Part of a small language model's weights.
Architecture: LayerNorm before each block, no biases in attention or MLP, untied embeddings.
Each number is 500 + 50 x the weight over its row's rms, rounded and kept within 0 to 999. Layers, rows and columns count from 0. Numbers have three digits each. The size before them is the row's rms in percent of the matrix's.

# layer 10 MLP down (transposed), 512x128, rms 0.234, rows 252-277, columns 0-127
099:480511534499478480481468487505461524558442341536513504539479504504424551509489529538457519561552373507382511531528551583426498509513464510436508555503503452502435577488590513458538447516532403491487573534423458603502531491492544450495524446455541585530534535456551569431473439541532446580512515422471438520490536477439540586429486511428471589577533540478600539401463564484490544493451
102:408534476509555465466435510450476495543564498567449538468515587498522526440512529503537536478474503436427386568642505520515482521427505427509509478562508539456526489490408437409492457595511488377439570510404535516557564492467592491576574418571487484475488580452530425484512436528436559474473512458500469509540502495488476590474567532562454553508607575530469509500585545494531479515477
113:503432511492450514500532436498523479520424563437524529404462516614468453464509509460499495461483464462466533484494403568517527532393507540479486497459478411570518428427512407484550454476532460431574621454471538516524496493506417533541379522439511482477506580518602507573551566537515381427549523499555586513495544538440536466533389458464448536446515510478544549510559581451504534434466
111:477514538563501513573479508498547443523459485488440596522498518528489608502481527451520503583500517431497445521500611529440463474475416572482478433583492448426533574404532557449506513428510544582444417503530465471474566517511593512557454533425463491505533522467464487451579510476460623514388515530449474498475519514443461558590504508512468507498489546448475409406499403567384410527505
084:424518516537433499509493497481514515480483467523544455395494465534512528461465438477498430497554502455556421469416493525599522618480546479592546449601461462481451432518555519458512486466594435556477563460486490429469469532619359458539509462522485505455461508546505599527480462515445505516558514558542430462497525473500461544488437570461478440534517585421566539565647492535439548444483
094:498574478485538503533552482516396507428546584422536479489512470479568456465553566582532561484390558484457527489469543504533560482490573552464567572495520571385513544495600466500490534492483464479498371535429417427537542430424598564499456443448522495479571495495418555464515527479505553498519472550460494482573458592555433526575502520507507420552516612534495493498539479571495580547511
089:453566529549540480472529522546467547392552455491533528528502508441549507510560575561542517506537474567572530428566562445536441538515455489538507565517583446511459549540434446465528508464530365531457424417508542457478447543512444469394475458394355534533496500530465428473479477481547459509544489466441602531484441543458542499418518521458447531466496535435562511559572554436427481563429
095:505450500599589446498498481437516490467346419458474470484405454509562512567564505541524507544520513522557592516479434506556572528557513529553538506437467516473406465464471534467567553504447633485481476505497543460439506520540506471488452516543596445426481448494388518566514533474576559487499444563553566418448506523605601483549533479520586454474529544559442436509451533476504518461479
088:445448520548535507498464555559482600487502554463444537487445601445484562410379493507531494580467521420513539483515556499478533563572577480540526469495562459382471582490557438515510433437454520477496429575409444539505477529527450542542484489444475470527514420521538463417493473467512450493438488520476393421566475445523491588476550467610533534598455406518445483477563505491537463517431
101:488539550558483477530559554429414522553469510490552518477589483540458588473551419498492487478524531531350530460543521479556514553515526471416452523447512539542464457490488509550554444546513484461526434483360525429641426568530590429425558392577449419620538499523550495512526575557448488492542527496534453548539546557522472571500470482539481531496503468465507520495585531472566498491517
098:485445547556517513404473557538448533487459542550464451545452469490577493553465514474534501486444534464434468481495489504582458543502583522535505483557577550559510482438545503426446526493555543466565418498465420530436557579416574550434494418519548547500459505501553558485506513394622623585457497517478559585555452491474402545574465507492585555522528454510448424410446493536528442501522
096:516466422495388559440495456477491487450412487553549622401505530479530439463590529546512450508433505536473585487395462530479483513502558567446477486473489537537522450410505527442499442442490453483497418544438436549514589500443415483508510610488501553458584450507526529434530594567522489475461519453554504519478460553566553532579463420496517495537516430564595534537527552477560591455490
097:580474466534569464455418480577516501481489434516455496520483558453381577529484620522411555460575466506501513511603519454499388537430607528473430482442513451456441467449528433440492501474467436480537464476516386509498516436428616472533407595490418547488590480467447466506474520534473511553460516542483526523533514462493495448484473487499561550534511465557561518518529592451437505419544
093:606488493582490436492564474470531460449550460445514537520484549458516549459524433559499584517440472562569492490488527568445478473499490456514541441404520433538540497540508438511583489542408519594462514381557522500439498518507548462606486514418533396495501448630565491529448483472478589505500446541505505533394450525551455463477572593492487390495505486499438518489434525530542536431409
115:478539510496435572573464467479468452521485499501489482495439522493536556495512393487433529457448473497511478461438510540443499492612520570448506545516508503464436624498630549561441479462544519479587513402493500466494504524443476495488608552550554533461562533454388451525607381496459504449537529480455384536500490459529605490437471483511469561522539474433580443458470594522441504434480
114:572496524573390491576572488445462497468478522507611496601479518417531527482508530563422429545472510512550528416434510507423502530531582430483431526508468532562455428458522572547510554427570475449471638554497530513530488468519397445500599480509519491553435440453560515465556473550493510503522549502489574496516581469503527587489522430525494621482544406462542516489528422437500488494448
108:528495453492423463508535488533478505447396494433527457541502468484442512548530549463495496578451409499597439551541494525516452447504508560473574494559566479461530514551492517534569560574467499492433475476566504551476446481507777489461390534564528476560532540522531554447541464525497491522541458511500540508520540443484558483484530529511549441412427553461457487551532446540506446498589
126:436441555580511435539456471520502512597371539618536530465539471504558612425539615465580552509559550535464481466519511481505431494531540570434463484546533541481454452446522513462502451483442577524487515454463607548508466540506495527443442483448450427602448487475550514475534511502495449505474473495506490394493524567474471540442520475576494485512445606573554449491469544466381436447536
091:477541448521501455434488532515421546437422460496468433430470439536561498452535406540504473489493487395477430510543409481532520503483525448497543518510557526551454401489486477419479404582560409519521450416513440435570569467497540585489494522476567481480553553450637499556553460578522528550540441533539415517578430540473531530497537496489480478538419604480560540545522522500411546496569
106:497482504513474546626515508478509555495445564476456509496400479450453500598573487451430563497436490546577445537547534478456484527547478558546475543611477497498444524588568535571502560473406605437499559459585487529445431483501540334498461496569489490497552514527461475499505459464558610552495376448553448414538519514564542517495561454524532489481494450500473465487425521530464447475525
085:553622557427517435447550465528505441460415584475538485499472575536518543581529463485398601476449508525524501521384452444516607451511470525471520397535441471486549502522510429490535487486475515464548606528500549482488600559507415569442454448563492436504552483521489497453512500580474505427505570460515462466499470453443438448436435458452520469479507517431515564501499493501559546566365
098:515536438521501506575531511462519490475512501476433571495507503521461500566414537462524392543574457530496560448406513571572445535487499578495485426473511432469549593490504398489561481509522514470546546464519477527471475544539475389442594568545466393456598457427534540520504575492532508541567520526451517519481613457484575594471548570531461485417527526493585427433474450439472450531589
102:495548466585480502448395543503468599528505493495518554593563558479476423582478488457477481536532459486515489504533580536567528446453457524524556418440489477485542549496545381627602531538546358505532487494463589526519482563520462533535499554464455499424475466517477511469556448421499467508489516495489381449565548561449496470491543461475598613462523555479510483467500509425570456420492
095:537432541492486606518519377579514417489576501521457497457413512572423455550516601493492460465436464525497531531470544544512590475418532533471502453520640478529499460531549494475514433583534481437552589430487562547535654437509519536488539513513552488492519512510555501474560486454509548597490500546471495482447400452499571506592509512516575500537441407459492496472560531482477421492458
101:483458474567490502500539502442619503506448480498394517460509521430478494486529600488541495497437595489531496483491508433429423454586528479555536460540457587545468551499513490516429494480543590525515537580529511492482577550441541484586520399555511488540492463524575546613526538619479556503477496515410513380554507506568508508518548448458582469473446498517529504540456374503437451499385
090:554525489559577549531555547515470546489403521501588560505422506378495476514512450380485471558514529470536512530564423524477480478542481533491592556480485408538477486475435449591507422506498507467593433486513453557449532517501522555540497419493489489556459410546422494527480434561492488459575503472553533402532532447479455458520496468328538545545500556566550395547470485509488518527417
# layer 10 MLP up, 512x128, rms 0.221, rows 253-277, columns 0-127
103:540470513545540529399561525489529508439494535569481563524475463426533552431434508522542520482499465577560564497604449383430545473601549473486513582519464486500434457489441469543543461559416512510553537524520494530552447441563485504450416476405578568530574563477539407562464458460455449436495499451533506488591464523463496469466522521441472514461422632544540523410529452472435486567509
109:541523476481526506565538447395367489475420495448513578553461392431580494401448469602481496519503439483605528506447457510564504503509509499586466512400465548547473610504513495551479557440465502368520495556499544495453481558548537532545459456431501494440483456578601464406422514579450511524535506505520475539490464487499467476519545529449478408509587535497504515464481479498474525487605
111:546570531436516535526515508454537519516489642510516562432579481453441524432426518522487456561550503509410485449519510458493515538441515559500621470491492516561521558527481538498533516468539546545414428523533456415586478466545552532530426535437501400527492570606558385481538558441459404487468476533527450469407471547449458497499508493522415425532489524487437579581483560455443549437519
091:547517445507523548520586485459530538488515483530450590544532543489399457539543531542534536468456519546446597518577561509391529415499447454380423448396539529532477567482427468499481495474448567422477438611509503550518538442413502532484440565442499560546489529432451403445523542466547474522439430495440499478540540484462490442469515473435501514446459472649470465477435501510571492503543
099:544520537492547485525474563491498587492477572488531468475621554454446525471476571592547507462503426457530431570421492492542412499472494447546566537425458498515470410482395592561463524437466500510445560455522516541445492495414494527442463561468434528475416513488454535578600490537475452549544507507454437634536523469463479484593442541528507474543450541467492404499591468568519594473512
089:531445419490483576480504409400566507609551493467485451516595491511428545435450521499500478499507594442444487614455449488512548489560495434356568527518395561444518505512577485515487539512493518481479451628491465529581465463529479509539544428544599529429501497479545509497439487489456583498409526516613515539461489451514559545571534513560529529551498586506510453444436490519504501486470
102:471467501434567570509554507506477467463455498429521479597528480549533566435531466502514537608558460512559531587537496567511440500535505465440480446537486618520441602484467394500572526510467416546395533483503614565528468517553482593466502544478520454566510500526560434541496482599546450469435539511486520434558576463541444532587493580535490484585528466524405559519507485479492415507435
082:535463496469528584468459460455471447466408440499536459479537499603537487517541468490438446438524484572420498447504446513494531455387518526455380468520473439574560412579483568559501501530473520498480618563497528477569457493434548448532409608542455523483426578417528560516468469531458474530482532466464537528462527459573568425544499534433502394440549505420499485461419506462554455529532
099:527429484535424410493558521440546495469454484423475525519593474471423561427536482465513498510524448522541476503472558497562476464521462513476533577448495442447545511378494499564483572393496486485424487436478470573498513575458495540400540473491531491592433464625568563593446435481514565567508493582539446451500457500547448384492557473560574488485505492484506524529551513573568455585556
104:456548461366494600522509497419577502445505426473539565457530581543531534526467504460504512456422459562502534431514582481495440427513460531471472543597535418445523565487499495629521534517529505472521471479446508497481451514502532453600498490406561528442509512426516446543472496516430511403509536490534463394562538481504463353495555633461494407510492496533456563525514523484429503535511
111:555489505416449521495477575354454466473435520479541509562526487441507388427506510521443503473558594495456464379410497570492554492538516438552483538437488650558490496500501513495554550469505483440506457600469499528454402454511461568526508496495537521534444448588535527496514566508458455537450516476599461550494452534555494455504503539513375406452493532525607510452526513493452568539511
102:527500540468517500454488467510485519426502482534514324504538497518450503558548527438390571559455549502438528441563536481527548477424487537510426537499473546529498547519502531550444604496401490457491456541482499533597454624553485491532476510513523592555528472586529462464512515508525511485500503544431522511399458570410491516440417512482472516565645528474474570557581424463595486531506
095:414441497450440459492461352400451530514585460445437507438479422479484515481456452552494470548522461410539440520540530481589544503526531479573588542490429578509479490471529586570461494571512508418462478526490487431544511431603560501572443493504497593489496586448446502500544491540518487521454488498532456473577591490428507446480420497531439541509490558447647509509510541452548487498547
104:401465465445473423555462594517499481533475570467449490478475366515586457478470468514525482579530563455501391500508516502475475462519479525528491639500414532556376422475526494580498512543408433586506438474471503520454470501569529517495474607440465587446508487480602554456475444546518535473505416483463503508420438465499430532486533536433508519484530565544509515557476445554549406484501
111:556476457588502507466538515392484492430419523561507488534529434489500520487427495504447532419509530545504492518508508491483509470542534512418381558475493613538511423546456597483580609535543426486444511504551609376514481455529431457488470506465390467438558541416610492428497543477523414463529456434507490526512500408438543526478541485532454432501531433495535547431454511486489508454563
102:477503443552582538489525592530529472558389481516497426586447445491439549546515462512480451528553501580585483523544479524451450483567521493467483522497494385591422565471466429530520536425427577422481516404487419471493513481459442527468523467516539547519585531501462476520468496555595528425495562405470568489505492399548518405471450489532410493556483513522493605600458535521523527482435
109:492512507534540413467531493497552553471481559553386457503580482540521574484602577542557530553525590561460439482418485415505480454464501470469539496461560521502516541489464581412563530502550470470478446469525445440452487549531520579418515470506504506578531530518538561511441548477568402443507561577498482439542553498399572484591490590509560421498530482620465431544530431476415485507532
097:539483488577534451515484515432555552449530483521492526548474412462472496402585490574519548533509619546603447538476439413492483505500553486460524541466521518456565642480578542617492496440423442509384460421437533449491442559527508480551491510482578509456421544466512441442534494536535391464591445514484507525482590443435557477516488551459455501492526486509489494479430542601489512524509
106:450438433498525485555496546537483499418427514432545501565552513495477581501518508509517502605556580518541450451511475549497470488466524460467525348481500455598411658451518487531619460514429544561454448572605456468529475507558536504518451523455512455505478429540475484469504568487516499492482577523493487529456535468532477487590429505529462438560563544506566489541535432641540433512523
085:432348448443496597560469541491538514518505385435438460546563477427590518502497557575507354535486595490520573501491520512484439447440559428450476509537541550423465488433512605490403480539507517525519437541499492556545423479447420501528487588518524580511508511472506432533511513501501541560559432484576543495447457530502504451537508470528553593500526455554498486468496508535485498456602
103:484497435406509528553444481385532512567450537491582475552413516535465528464496576474580533611437555596460462438575429564434545518513485455618473529556542527580449522424424440547431555492457505447481442461518472454464518481512426514530400499535424473612499550555533477467508466521369492537518495528494449458513492413547478494488469508515552571550476438581464514488483476508554527504506
109:400464465425473505498533454485465483440416442516559530550584429523574523576572438500398545561526543510517490490493531451586452522506607451537482533462498486437530584556506544425460502451476518563397519494505515485580551547539497504434493590477491547433436466524574562430392376490425494567540496467498548466492414474514529489533490521393490457451553400450522538486552561490477478494481
097:445444443496492535468482534527419529522500491498505419506542466476474573632546511565522503490437579505535447584558503445419514451624476429579436515531427478445493510534465496454565501467385429530532532506590449537504380503522523471482465490590511473479491547552532451515435528573411487496517515615465534532484492420541589498494424525473507440481591538534419515499437597550505558498509
105:511478509437522494480561375360474591487505485490425493514455456545460480455539433622444510467528458478598553532488525498584511463523477544446460512472482442419544559494525421527395438460444470465564561527443492478514435502591546475462518459486443511412426528502507471465406485445478517472625484468498515559538619529470528488575467531497535587515480513544576484525538523406490487508429
099:400484522484523519482483503451549514494536524556421435481523473485449523527523531543438629551484521456497438501417482497428478569577584551458537548504491512478473512451613477507472508519491388489528620472486513454522554516492547401461459535527580508398443559545570472502474428443509502488499563524507512539495519434494447453382556595603433506423479474443572579419483554457536419502506